{"n_layer": 22, "d_model": 96, "n_head": 2, "n_kv_head": 1, "head_dim": 64, "d_mlp": 256, "vocab_size": 8192, "activation": "swiglu", "norm": "rmsnorm", "norm_place": "pre", "norm_eps": 1e-06, "positions": "rope", "rope_base": 10000.0, "rope_fraction": 0.5, "qk_norm": false, "attn_scale": 0.125, "bias": "none", "tie_embeddings": false, "parallel_block": false, "extras": ["some layers without attention", "local attention windows", "gated attention", "value embeddings", "capped logits"], "init": "uniform", "init_std_qkv": 0.0486, "init_std_o": 0.0603, "init_std_up": 0.0695, "init_std_down": 0.0695, "optimizer": "muon_hyperball", "lr": 0.0069, "beta1": 0.95, "weight_decay": 0.0, "lr_head": 0.00997, "grad_clip": 0.5, "warmup_steps": 200, "schedule": "wsd", "decay_fraction": 1.0, "decay_shape": "linear", "final_lr_fraction": 0.0, "batch_tokens": 32768, "seq_len": 1024, "doc_mask": true, "train_tokens": 185200000, "steps": 5652, "dataset": "wikipedia_en"}
Each number is 200 + 40 x the weight over the matrix's rms, rounded and kept within 0 to 999. Layers, rows and columns count from 0.

# q: layer 15 attention query, 128x96, rms 0.0487, rows 0-127, columns 32-63
# k: layer 15 attention key, 64x96, rms 0.0486, rows 0-63, columns 32-63
# v: layer 15 attention value, 64x96, rms 0.0484, rows 0-2, columns 32-63
# o: layer 15 attention output (transposed), 128x96, rms 0.0601, rows 0-2,64-65, columns 32-63
q0,243,259,147,155,211,160,168,202,263,150,172,251,248,128,282,213,203,168,231,224,187,219,160,235,245,223,163,142,173,137,260,232
q64,151,214,207,205,191,186,276,166,206,180,163,230,182,181,157,161,213,187,201,254,235,216,201,177,168,239,163,191,175,198,176,198
k0,148,209,126,279,164,161,267,191,178,227,209,151,187,262,150,219,188,218,238,187,215,199,221,183,146,182,228,228,277,242,200,160
q1,160,223,185,229,213,228,162,209,203,176,103,159,248,220,183,179,155,250,205,161,187,257,267,162,160,258,246,219,245,185,257,144
q65,209,237,178,228,213,181,153,207,213,204,233,119,200,170,214,213,227,226,201,132,179,210,203,192,209,180,200,202,254,213,243,187
k1,242,169,231,170,104,217,223,264,226,212,194,244,204,162,182,171,200,178,142,210,141,154,201,238,247,255,169,267,191,196,179,257
q2,196,171,196,201,124,242,221,163,165,261,202,208,209,267,230,227,173,197,221,213,212,156,146,174,217,159,156,200,149,218,236,265
q66,238,219,201,161,161,157,231,223,172,237,190,208,219,209,199,248,149,220,215,226,162,221,227,192,183,182,174,230,186,231,184,180
k2,206,196,208,224,167,253,230,300,149,195,218,184,175,131,172,221,168,234,188,168,166,177,274,203,166,189,213,261,308,203,143,141
q3,227,258,265,169,167,149,144,243,247,239,234,165,137,209,236,164,278,138,201,285,221,188,146,187,230,194,213,206,159,209,179,188
q67,171,190,179,246,200,144,117,194,232,219,224,207,183,210,190,158,215,178,193,266,201,248,143,146,215,191,229,206,166,245,213,205
k3,209,248,207,204,284,192,231,237,260,170,157,248,212,144,257,196,175,197,197,167,231,222,175,156,177,238,224,166,222,160,201,234
q4,180,278,207,164,233,202,239,185,186,211,215,151,187,202,215,193,222,186,109,172,184,222,251,275,191,215,185,184,171,179,178,238
q68,175,224,248,228,195,143,195,270,206,205,148,201,118,254,179,135,256,245,96,193,214,259,189,224,207,208,215,227,158,227,195,248
k4,205,302,176,132,237,130,191,292,168,228,173,170,200,235,199,170,290,245,216,172,297,221,218,203,144,226,133,132,135,160,167,181
q5,231,217,155,172,229,197,223,213,173,264,207,156,202,197,191,203,237,168,222,263,221,226,162,191,218,158,185,175,177,170,208,232
q69,175,268,128,155,201,202,253,246,190,212,227,194,247,234,152,199,203,224,224,203,295,209,258,233,190,200,214,169,175,135,127,182
k5,242,218,200,230,235,259,144,255,195,205,216,144,250,165,227,190,235,200,172,194,194,258,135,265,173,208,235,126,230,180,233,192
q6,162,222,168,211,203,258,229,185,205,163,187,159,244,245,182,175,113,187,226,209,194,81,257,112,206,201,212,141,178,202,125,160
q70,88,221,95,228,172,212,268,241,178,214,219,128,243,244,160,231,104,188,209,196,216,132,221,137,225,172,189,227,184,121,150,152
k6,161,87,206,224,224,290,238,170,236,152,242,169,245,171,236,242,161,165,184,140,178,141,164,199,292,146,267,274,241,236,189,203
q7,150,156,172,193,199,201,170,280,211,199,256,269,238,194,187,233,130,210,257,156,125,211,183,166,227,201,256,251,247,203,258,145
q71,221,118,212,182,223,253,221,96,215,174,195,221,245,168,255,192,143,172,217,235,159,129,179,188,275,160,224,216,165,242,181,220
k7,177,90,237,242,151,188,286,96,204,215,153,216,224,176,236,221,147,129,249,236,154,228,278,146,66,174,140,211,190,272,99,167
q8,158,204,219,169,200,155,194,179,191,200,225,213,202,208,180,183,153,202,249,164,148,144,188,92,196,192,169,146,167,189,228,196
q72,132,208,209,172,233,223,131,184,179,190,197,186,197,201,197,205,170,202,148,204,143,164,180,269,172,262,171,139,291,151,212,199
k8,176,225,227,175,232,171,169,247,254,211,193,194,140,145,220,163,203,202,242,234,166,236,223,259,228,251,154,208,219,164,225,185
q9,172,185,191,195,182,197,230,267,260,244,204,205,202,108,200,176,178,189,163,226,218,177,227,135,216,222,200,214,152,205,154,241
q73,141,227,234,150,255,182,223,267,173,113,207,228,238,178,141,179,259,275,152,122,286,207,249,175,304,199,210,164,233,107,162,167
k9,300,226,260,243,216,216,212,228,197,218,270,278,249,183,205,143,283,255,185,187,201,221,233,202,257,240,195,228,189,201,242,186
q10,224,256,162,224,188,230,241,191,146,223,198,229,174,181,157,146,251,212,281,120,226,134,196,189,185,234,209,197,255,166,211,231
q74,171,206,125,183,249,227,137,214,234,278,208,211,281,226,212,202,186,154,209,214,212,143,174,182,176,161,176,217,211,200,167,213
k10,203,184,241,258,254,133,167,202,184,182,155,225,164,115,234,231,258,209,173,175,135,233,147,149,201,197,197,167,169,210,180,163
q11,152,151,222,269,91,234,111,209,201,230,180,167,215,247,184,204,128,185,176,211,96,174,237,208,235,140,264,213,232,237,121,123
q75,145,100,151,254,182,243,128,214,183,181,128,193,167,277,245,232,176,125,188,211,182,213,171,137,139,213,195,197,183,236,210,148
k11,219,223,233,158,213,147,234,207,280,184,178,194,163,167,228,174,274,198,206,153,207,215,220,232,231,174,186,135,153,241,236,237
q12,160,159,238,204,215,257,256,224,191,182,156,143,105,255,169,216,157,136,176,140,185,130,206,144,208,207,251,158,208,239,200,177
q76,284,327,201,235,195,160,156,148,244,274,265,152,287,234,221,230,178,217,235,194,152,224,207,168,172,173,303,221,154,182,210,187
k12,212,206,212,134,198,96,140,200,215,217,188,260,181,169,185,183,237,188,233,240,279,240,238,284,172,214,236,176,194,180,217,265
q13,195,196,218,184,166,138,179,240,176,176,259,141,234,194,221,247,225,183,176,269,266,231,173,181,233,187,140,213,226,278,209,221
q77,215,214,211,178,194,149,173,244,199,219,156,197,188,160,305,211,201,197,247,210,230,190,212,180,242,152,242,167,179,171,229,208
k13,229,174,239,180,248,228,198,203,186,221,223,185,249,182,177,158,188,258,187,118,161,201,239,207,250,246,184,207,199,227,221,250
q14,230,220,184,126,182,253,178,210,180,205,199,195,216,260,247,166,247,262,212,217,260,212,202,300,205,259,147,198,168,231,177,175
q78,156,209,119,131,268,161,281,169,150,164,207,175,172,211,198,221,184,168,254,191,269,126,138,224,197,257,153,171,214,201,140,172
k14,215,200,229,147,246,196,181,204,292,243,273,156,214,222,239,161,131,209,155,203,130,199,174,199,207,186,255,236,175,146,173,194
q15,201,188,225,260,150,223,230,137,197,139,193,182,156,152,208,260,262,197,184,167,146,280,235,211,213,195,191,248,267,265,200,202
q79,119,210,165,171,195,163,214,236,180,133,217,227,156,223,261,159,183,230,198,214,199,193,139,138,138,214,263,203,197,245,228,141
k15,193,227,169,143,208,161,156,194,170,136,184,233,168,204,217,204,174,237,169,192,202,171,144,190,151,206,222,170,201,295,223,167
q16,230,231,210,173,231,134,118,277,175,193,181,266,243,167,279,169,229,155,234,232,235,266,157,149,265,209,169,150,174,76,246,218
q80,201,189,209,204,221,220,222,177,193,215,209,219,184,194,224,175,199,202,168,176,183,180,177,223,218,250,225,208,204,178,186,199
k16,241,189,280,127,267,157,171,244,228,157,191,251,178,202,194,171,216,172,205,219,205,230,171,195,225,212,195,173,128,185,230,274
q17,161,244,155,207,230,209,189,105,216,215,286,121,184,288,165,302,226,179,205,140,218,186,254,254,234,204,202,206,232,197,187,147
q81,243,227,181,182,218,130,219,211,160,215,200,167,208,197,185,217,114,195,199,193,193,199,167,146,196,161,203,140,138,258,171,243
k17,146,226,163,252,101,215,214,193,182,190,151,179,207,222,235,186,178,238,202,229,219,168,219,187,163,209,151,217,268,210,179,113
q18,199,231,218,162,184,173,154,199,237,228,199,230,232,219,209,168,220,166,134,214,201,156,129,167,258,198,155,210,88,187,189,268
q82,168,186,174,228,161,144,221,231,227,185,129,240,147,221,158,160,192,223,195,260,218,185,199,133,191,177,234,248,169,254,172,203
k18,233,265,246,169,217,152,154,261,201,213,176,226,214,207,274,152,202,190,196,241,278,256,121,200,159,185,189,187,143,153,255,251
q19,231,254,193,109,227,128,120,180,225,223,270,225,187,159,241,171,209,212,112,171,227,236,199,273,214,194,160,191,155,229,218,192
q83,184,189,228,190,188,202,164,165,194,157,200,194,247,224,193,160,287,222,141,202,246,198,217,275,218,214,119,136,177,171,214,195
k19,199,204,235,210,244,167,140,182,217,186,251,231,206,184,220,132,240,209,154,232,220,213,186,244,212,197,239,141,169,181,224,218
q20,165,184,212,190,171,161,213,230,256,224,204,224,195,197,228,228,191,222,148,223,248,223,192,216,232,158,104,210,157,145,227,248
q84,223,251,216,194,267,204,270,197,240,164,202,222,210,176,199,205,229,190,214,184,216,215,157,180,192,219,217,155,126,161,218,243
k20,226,199,153,156,242,154,212,198,264,209,237,229,123,174,269,203,216,141,236,177,266,184,167,180,210,248,215,129,176,152,267,274
q21,171,174,185,237,183,229,284,159,174,163,181,198,213,188,168,215,166,177,203,173,163,131,203,136,252,244,186,161,190,219,166,171
q85,176,200,175,231,253,246,299,200,142,259,155,183,166,229,169,179,166,189,181,193,202,138,272,234,268,174,187,215,179,195,160,183
k21,170,107,150,247,130,281,247,195,189,163,215,165,227,254,224,279,125,124,231,239,170,105,218,195,170,187,223,264,147,188,186,143
q22,212,217,147,255,209,226,211,226,160,240,235,148,169,213,146,233,222,211,190,188,198,233,199,138,204,199,202,267,231,223,174,170
q86,194,168,260,230,158,236,192,200,262,217,245,183,232,231,170,233,193,191,157,245,175,169,229,263,271,204,197,214,205,162,173,179
k22,165,229,128,163,167,224,270,211,216,200,195,212,199,253,159,191,195,183,152,181,259,188,185,167,257,174,184,157,147,138,147,160
q23,214,139,225,188,198,178,209,275,233,182,166,128,226,193,170,177,223,257,188,126,184,206,194,243,157,200,205,169,227,271,197,122
q87,153,157,187,210,123,236,226,172,166,197,232,209,228,261,98,268,220,226,157,159,242,135,224,193,219,259,231,181,203,234,175,213
k23,122,131,231,176,176,279,124,156,234,185,228,173,277,159,163,223,160,188,212,191,159,135,241,172,233,190,179,186,213,215,241,218
q24,239,195,179,189,150,209,169,249,234,178,174,196,210,172,119,182,97,220,206,185,191,215,273,195,276,251,212,133,186,168,188,198
q88,218,207,191,242,259,251,111,186,307,232,164,178,204,200,265,175,196,191,208,198,168,213,217,178,109,260,173,235,136,217,234,243
k24,195,208,247,201,151,201,288,193,172,258,162,226,101,129,186,274,258,238,192,212,201,196,260,207,203,201,237,175,210,172,230,208
q25,113,193,229,195,216,175,233,209,210,202,266,272,213,166,202,174,204,246,241,202,229,204,154,157,233,190,262,179,219,263,197,252
q89,211,201,183,199,250,197,253,170,231,107,148,150,132,158,235,153,258,159,132,215,135,245,221,164,148,221,123,249,246,257,225,255
k25,195,202,137,207,207,166,188,189,204,118,177,176,201,71,176,220,252,186,241,153,156,159,236,211,182,184,144,204,215,228,146,175
q26,239,167,219,178,210,176,135,164,288,138,147,234,168,254,238,168,192,224,189,206,142,252,192,161,237,199,173,196,158,309,163,257
q90,215,154,213,197,225,157,146,234,188,179,161,238,239,183,239,181,171,246,248,179,133,198,249,216,145,169,213,213,228,219,241,179
k26,276,238,179,180,222,187,133,264,171,231,149,168,208,187,234,188,213,228,149,203,292,233,176,281,144,204,247,207,230,189,202,158
q27,198,216,147,235,164,249,272,177,149,144,223,224,257,176,148,213,96,202,240,176,167,170,192,201,189,180,129,183,317,167,188,161
q91,219,178,156,191,198,310,205,91,149,144,202,230,236,204,113,228,205,157,234,254,167,165,265,164,263,242,236,119,180,143,225,150
k27,253,219,164,194,290,171,148,154,265,211,165,248,158,185,248,181,280,274,211,169,261,266,221,188,224,270,210,159,171,169,266,242
q28,201,207,243,159,252,164,241,232,213,176,222,151,151,178,102,207,156,219,195,216,189,170,230,223,178,230,286,186,241,266,168,143
q92,220,157,156,154,144,127,148,177,163,245,214,222,203,227,136,88,130,196,189,140,276,247,234,195,166,159,150,190,228,148,267,120
k28,208,174,233,293,231,281,189,167,201,229,206,158,178,162,177,198,176,146,156,180,250,104,181,234,182,178,185,128,189,190,193,241
q29,253,215,226,203,225,156,195,218,152,221,123,251,171,203,209,114,128,150,228,209,259,243,148,132,172,134,173,185,193,256,224,132
q93,214,201,234,241,237,108,157,244,170,194,225,237,209,158,213,206,132,231,213,161,211,201,245,174,171,224,210,167,229,234,206,170
k29,152,219,210,255,140,199,253,243,174,191,176,151,191,160,243,269,287,217,120,168,164,149,233,185,169,133,232,262,262,297,172,94
q30,193,198,339,199,192,203,162,198,285,241,209,200,217,231,185,212,192,260,265,221,240,202,268,228,230,227,232,173,223,252,234,166
q94,226,205,168,137,174,191,225,157,134,248,251,186,178,247,244,227,129,244,227,166,202,257,240,260,193,173,205,233,144,103,173,214
k30,250,178,188,193,243,275,160,166,105,167,179,191,206,227,168,156,148,172,196,163,223,192,257,226,137,181,192,203,251,161,207,240
q31,230,202,170,194,186,201,181,165,226,180,197,279,150,245,185,193,168,187,230,198,177,191,231,249,166,300,221,195,179,140,252,227
q95,169,219,300,231,211,239,183,225,169,233,193,248,258,271,235,176,227,253,221,183,171,178,164,189,254,175,206,210,218,218,231,219
k31,191,204,207,158,219,226,268,203,173,243,228,214,177,202,241,202,166,181,214,155,236,181,230,127,190,223,255,224,182,175,233,225
q32,198,253,171,150,153,219,239,228,134,182,226,188,247,190,213,173,235,204,204,246,210,233,290,258,167,181,176,213,215,219,198,127
q96,238,218,226,194,126,173,204,253,134,184,232,177,190,235,203,249,174,314,141,194,228,206,197,246,224,202,164,121,219,187,222,176
k32,192,200,214,210,199,213,201,163,210,221,247,185,199,251,186,173,228,263,100,208,225,111,178,254,173,183,207,178,109,169,244,217
q33,187,217,257,214,230,193,195,279,151,219,226,295,158,183,253,255,218,178,148,188,179,230,224,240,169,191,153,198,197,205,228,242
q97,248,115,213,224,198,114,208,218,232,209,199,197,187,237,254,200,196,217,187,151,178,229,226,261,233,202,205,235,264,166,193,103
k33,118,213,231,193,137,189,230,161,248,205,146,219,287,194,142,215,181,249,182,203,215,193,180,264,179,210,211,207,248,172,114,161
q34,209,185,198,180,201,206,195,239,171,246,150,263,198,203,154,189,310,215,255,158,208,207,209,296,223,251,209,180,217,225,139,188
q98,233,193,229,193,219,153,201,213,146,237,235,180,221,155,204,148,219,156,198,237,193,193,155,261,191,179,221,172,221,211,142,182
k34,179,196,250,192,192,234,225,203,177,178,208,146,164,194,201,204,187,201,222,233,130,146,188,226,237,249,255,165,207,231,195,148
q35,216,238,214,206,197,193,175,264,159,184,158,274,117,227,235,237,213,254,158,184,255,236,230,286,245,198,155,137,219,194,168,191
q99,220,250,219,223,173,241,192,258,122,202,170,128,175,129,154,113,155,175,200,201,234,163,201,242,220,217,252,181,247,169,190,260
k35,247,206,246,185,176,214,205,178,175,182,199,206,184,253,213,178,197,172,278,229,162,191,211,161,213,127,250,262,257,207,185,221
q36,202,216,224,199,285,243,253,205,188,249,270,235,231,114,177,209,224,224,221,197,181,170,210,274,216,137,165,208,173,239,182,228
q100,263,268,228,195,163,124,145,151,221,131,186,249,196,157,184,229,179,159,235,159,207,204,171,251,141,216,228,154,260,169,207,160
k36,227,201,140,230,136,148,145,222,206,209,218,185,194,185,176,190,240,165,262,234,190,169,229,214,235,144,170,190,183,194,194,164
q37,247,136,220,229,153,222,248,195,156,198,261,289,237,134,209,187,206,262,114,152,175,157,148,189,171,232,167,184,200,201,218,236
q101,258,219,223,146,155,218,178,212,198,269,282,219,171,162,185,276,154,208,236,269,134,183,212,216,219,176,184,230,221,251,209,251
k37,172,219,220,206,209,134,214,217,202,165,139,151,226,258,254,201,171,201,242,216,191,251,209,208,167,205,177,220,227,211,219,213
q38,179,241,152,147,213,117,223,254,266,172,244,166,241,222,233,230,120,136,165,184,201,219,224,280,189,145,185,231,238,232,237,166
q102,147,212,229,190,159,146,173,166,241,176,199,144,226,213,229,237,153,105,171,173,126,135,223,182,192,130,161,214,294,245,290,224
k38,202,237,169,150,202,171,205,188,132,201,302,240,194,234,186,195,330,189,170,195,218,235,233,177,181,253,206,167,267,147,239,278
q39,236,153,228,241,192,160,248,125,238,171,169,211,217,246,188,163,225,247,205,190,234,159,167,208,218,211,229,225,168,219,147,224
q103,163,152,222,273,290,164,60,207,247,236,222,186,191,169,187,191,206,197,168,230,209,222,254,202,217,159,208,193,173,179,224,215
k39,230,250,219,199,236,138,184,205,211,210,220,150,220,151,166,210,170,189,173,230,265,216,167,159,278,162,232,213,179,136,258,163
q40,160,179,189,274,260,167,154,141,186,157,187,160,224,180,169,172,164,283,229,178,148,232,216,189,157,172,178,137,214,194,228,186
q104,280,152,293,221,209,164,188,186,162,208,270,97,242,150,286,201,141,163,223,261,50,231,135,248,238,125,254,270,216,336,223,260
k40,235,275,173,165,230,152,163,232,221,177,171,154,240,200,206,229,215,143,265,222,181,238,201,210,159,206,153,242,190,217,242,234
q41,165,209,180,181,231,191,209,196,204,203,177,128,167,312,204,187,162,177,236,265,160,241,252,100,219,215,219,196,188,234,205,244
q105,193,117,185,202,201,264,189,245,172,220,256,282,157,131,188,211,121,243,186,179,173,181,176,211,157,197,154,260,259,284,161,222
k41,219,231,149,209,149,284,240,278,248,208,162,230,200,156,190,244,177,234,203,204,181,164,226,199,157,139,190,242,266,159,205,182
q42,232,193,177,185,177,190,205,181,137,220,202,194,219,209,284,176,158,292,136,199,187,230,290,278,200,213,161,278,208,215,197,225
q106,170,240,238,156,156,165,172,168,237,271,219,203,152,139,274,229,267,219,155,198,191,206,202,234,204,152,232,232,180,257,172,171
k42,149,216,187,182,153,244,232,145,179,201,197,135,191,204,118,252,208,198,233,174,196,196,211,110,149,246,291,287,210,260,193,163
q43,185,173,148,254,182,189,234,168,196,257,214,207,172,135,250,216,199,190,210,128,249,176,205,263,289,185,168,221,283,264,178,230
q107,137,127,214,230,170,185,192,167,214,210,249,185,249,132,243,192,185,225,212,157,182,209,218,259,213,287,222,224,195,199,110,156
k43,158,186,230,214,178,225,158,260,261,195,174,163,189,180,236,124,252,217,185,228,135,144,160,106,193,279,224,223,205,227,199,200
q44,197,174,162,215,200,204,182,287,171,199,173,212,172,203,173,262,249,261,163,151,272,177,170,174,110,148,233,257,184,177,196,148
q108,203,196,117,153,246,211,233,249,169,223,197,223,214,167,191,172,178,230,147,213,172,147,246,174,172,163,227,242,249,195,216,137
k44,192,276,296,149,130,168,189,231,198,257,128,226,168,199,200,175,156,225,181,196,254,216,156,241,253,233,245,195,122,261,178,256
q45,212,228,171,187,237,244,253,245,198,263,268,228,222,211,131,238,193,185,239,130,194,193,171,247,248,215,218,279,218,272,217,194
q109,227,239,236,165,286,233,197,198,111,172,213,165,257,196,157,220,171,194,241,216,166,204,216,219,202,216,302,264,208,209,206,214
k45,235,231,182,141,288,233,174,217,198,208,265,217,128,216,260,176,202,150,188,226,159,206,201,282,298,214,249,166,175,135,152,237
q46,268,156,237,194,126,221,176,251,156,133,273,240,232,156,158,160,244,118,229,157,241,215,205,217,192,185,151,200,182,114,253,204
q110,183,207,143,242,215,172,149,164,206,266,204,279,187,255,172,188,195,204,145,182,171,226,186,216,149,209,240,126,270,189,220,192
k46,146,180,173,239,208,191,248,189,271,250,199,182,148,150,157,207,158,149,187,195,209,186,192,171,151,193,200,245,168,244,256,200
q47,213,201,180,211,161,204,232,106,236,208,235,210,285,257,231,235,133,207,209,202,194,221,173,245,206,182,254,170,202,198,226,240
q111,170,198,195,218,152,134,176,207,157,220,201,163,147,194,231,271,175,250,131,170,188,262,214,204,200,240,212,180,190,96,198,118
k47,241,253,216,171,202,161,187,232,164,175,197,206,155,119,154,173,253,228,165,163,246,203,175,219,186,234,157,193,139,205,188,158
q48,86,245,264,240,141,260,196,239,187,202,113,186,207,159,275,173,185,173,248,266,189,251,208,189,201,154,204,205,271,138,262,190
q112,185,268,162,126,145,128,171,237,205,272,273,181,192,279,169,281,227,143,175,216,206,115,214,178,221,191,174,189,159,176,179,217
k48,225,144,184,113,192,110,233,151,206,235,169,232,179,260,213,224,225,207,154,210,157,183,196,224,207,226,166,206,164,160,265,234
q49,239,178,246,178,198,205,186,141,204,187,209,182,159,220,180,311,231,208,166,234,216,125,177,184,213,188,272,98,165,216,147,243
q113,188,222,207,218,304,218,231,237,239,131,162,151,169,214,236,250,244,182,189,177,136,178,180,292,196,271,208,208,208,199,100,230
k49,142,215,190,228,179,212,168,257,181,149,213,244,175,264,193,171,195,240,243,143,171,207,275,221,201,196,194,176,180,204,204,201
q50,185,241,245,177,218,141,218,156,234,292,156,187,189,186,224,159,210,211,238,243,259,171,201,255,200,272,210,240,229,230,210,203
q114,161,152,176,154,227,165,215,247,162,106,170,250,255,208,195,185,168,214,278,245,214,220,213,174,193,227,195,219,181,171,224,230
k50,207,171,215,201,186,253,123,211,219,165,200,180,272,166,199,226,184,205,217,207,200,239,240,177,231,212,193,211,193,225,187,209
q51,152,174,216,223,223,175,280,231,204,163,195,122,238,223,101,159,199,253,212,184,259,231,224,219,177,200,135,274,203,253,169,278
q115,224,177,242,233,271,237,185,216,203,187,204,182,206,254,205,174,159,145,186,220,201,223,188,197,178,201,194,236,233,205,204,207
k51,165,203,184,267,233,225,174,209,214,195,185,222,136,247,123,192,141,239,215,168,235,213,200,224,235,162,193,222,241,215,207,179
q52,260,179,221,187,177,243,243,199,138,184,216,198,211,262,196,251,139,196,202,213,246,222,214,149,209,134,172,168,274,206,131,202
q116,210,128,241,143,270,203,246,174,294,220,234,219,177,174,202,256,149,199,221,164,197,199,238,199,198,135,216,156,174,218,162,172
k52,212,185,234,233,218,190,202,219,232,186,163,181,218,223,132,120,187,260,192,201,208,229,183,192,213,177,193,137,194,215,255,242
q53,212,153,245,164,247,231,155,224,217,160,252,211,203,167,211,253,233,245,107,239,252,259,251,215,182,181,266,246,151,234,228,127
q117,224,157,213,179,233,248,196,210,225,222,213,212,173,223,203,153,198,181,190,232,237,236,137,295,203,232,143,193,235,190,194,229
k53,226,203,160,174,185,216,144,180,203,171,137,168,146,229,154,142,226,259,206,216,204,293,177,188,220,183,184,173,213,215,202,196
q54,160,175,234,237,253,260,195,190,175,153,251,174,224,213,234,172,172,164,271,189,161,168,188,205,159,224,187,259,234,224,194,214
q118,178,192,126,198,206,239,241,198,237,217,197,263,232,169,216,173,221,211,210,175,161,233,247,234,159,209,234,188,190,149,179,211
k54,188,188,201,229,211,166,216,219,200,243,177,233,216,193,196,129,237,172,195,212,265,210,183,202,217,268,140,171,197,198,278,189
q55,156,175,231,223,157,259,150,179,223,193,229,201,206,198,175,178,221,180,171,178,262,164,261,190,169,168,212,214,199,217,244,220
q119,225,185,167,218,183,239,170,215,176,140,135,249,208,197,134,203,187,155,172,222,274,189,172,227,182,170,243,154,189,205,177,220
k55,239,227,200,168,198,166,215,188,199,143,146,244,234,185,161,170,176,150,205,166,168,194,268,166,187,159,178,154,193,201,190,211
q56,199,228,187,244,206,204,142,140,185,157,185,164,189,237,224,235,130,207,186,232,160,186,208,161,182,175,214,194,267,191,216,213
q120,180,196,230,171,173,277,170,244,166,139,128,200,161,288,185,167,183,220,163,102,188,222,228,241,161,162,277,206,228,176,222,190
k56,185,220,222,179,225,204,139,263,191,189,174,244,150,185,194,180,292,184,199,213,242,231,174,190,200,203,199,180,155,163,232,165
q57,184,196,161,114,180,250,217,217,201,208,196,192,253,192,183,215,165,201,201,215,209,246,284,202,201,228,218,212,251,167,192,198
q121,211,246,191,197,217,178,224,197,196,103,238,151,196,203,206,266,203,201,176,246,168,165,151,210,225,155,165,198,181,205,131,275
k57,217,214,228,151,224,128,130,236,144,176,203,250,191,192,183,191,204,246,178,214,191,256,186,151,176,220,232,83,185,193,191,227
q58,185,201,127,191,188,151,230,239,210,229,177,144,68,171,272,244,212,189,225,300,212,219,215,174,252,184,200,187,224,193,213,214
q122,206,172,156,236,236,221,189,216,232,140,196,214,233,211,109,227,315,193,222,142,218,239,194,118,222,245,186,242,191,236,258,227
k58,207,181,202,200,177,235,220,152,205,248,206,174,258,246,157,215,231,164,162,164,180,180,252,160,206,183,239,275,185,257,193,183
q59,251,259,225,176,219,260,281,184,164,211,202,121,167,159,123,145,179,218,157,149,155,174,196,251,205,211,217,237,109,152,257,182
q123,153,240,231,189,173,235,172,175,154,109,235,180,204,155,180,222,172,183,152,147,150,194,288,253,244,188,251,288,178,187,144,153
k59,158,222,230,117,210,212,222,205,197,219,192,251,175,193,190,185,136,218,280,228,213,181,273,205,201,166,193,192,182,162,161,149
q60,230,193,148,250,264,231,226,253,212,197,224,217,196,177,281,227,226,207,215,170,184,204,142,153,199,212,229,191,226,223,204,222
q124,226,256,210,173,210,152,252,249,204,169,274,149,189,181,249,180,176,274,229,170,185,194,198,227,157,208,207,196,221,193,177,180
k60,186,153,255,158,179,241,199,241,227,223,196,180,196,211,295,226,264,185,238,195,176,239,159,244,170,214,206,221,240,223,222,198
q61,231,256,201,229,211,199,187,171,182,184,170,188,116,223,156,172,158,203,227,134,151,168,282,204,253,220,258,287,238,196,187,176
q125,152,199,175,226,151,184,270,213,218,187,249,233,188,241,140,251,233,202,245,194,174,240,189,118,192,170,157,208,252,103,147,212
k61,240,250,266,148,236,122,127,142,252,176,203,279,209,140,238,192,224,174,157,194,276,229,133,175,142,153,238,128,174,137,304,220
q62,145,217,155,196,146,180,265,190,210,188,167,264,155,174,202,182,250,188,166,168,213,259,216,183,218,188,175,259,150,214,169,151
q126,136,234,118,315,201,245,253,194,214,193,146,256,188,234,163,211,183,212,242,189,196,188,182,204,236,227,153,165,163,215,231,140
k62,176,259,193,150,281,175,186,201,235,210,172,295,212,169,216,194,181,229,166,219,224,200,162,191,149,192,190,152,121,251,259,235
q63,161,222,258,183,261,131,223,223,219,141,164,180,230,255,256,166,212,219,184,250,244,188,233,196,232,295,273,200,195,215,181,204
q127,187,200,198,218,179,189,216,162,187,252,226,149,135,192,194,223,171,185,293,225,240,156,195,107,213,193,159,197,226,249,178,112
k63,321,214,211,145,231,208,129,216,238,191,247,268,148,197,239,186,194,219,114,230,212,289,131,206,121,265,172,161,216,180,196,154
v0,188,284,142,186,123,250,254,198,134,187,205,161,190,174,216,254,167,184,236,224,227,218,159,243,238,214,160,226,239,164,85,119
o0,192,325,228,181,139,225,260,215,184,187,151,143,161,179,163,195,197,232,235,229,235,139,167,167,289,226,196,182,176,170,184,151
o64,156,222,162,260,298,204,231,222,200,254,304,210,152,281,127,172,190,119,174,209,230,201,205,223,155,170,257,185,241,211,135,222
v1,163,262,186,201,163,196,292,261,273,236,186,228,139,123,227,184,269,146,213,253,136,252,186,222,125,215,206,181,260,204,208,260
o1,230,208,264,189,128,220,215,261,191,170,227,185,264,197,190,168,240,175,177,248,223,147,244,253,210,245,162,240,207,230,180,221
o65,229,162,195,193,202,162,183,262,202,214,190,180,208,275,250,284,240,263,153,195,185,218,173,143,187,208,168,198,148,243,218,266
v2,164,172,286,198,220,175,166,161,208,230,201,179,236,196,161,179,199,210,166,245,236,203,220,204,227,152,279,239,169,200,222,229
o2,180,287,215,221,224,191,194,242,187,203,184,234,189,223,230,240,229,200,190,165,193,179,237,182,189,189,180,173,205,177,220,206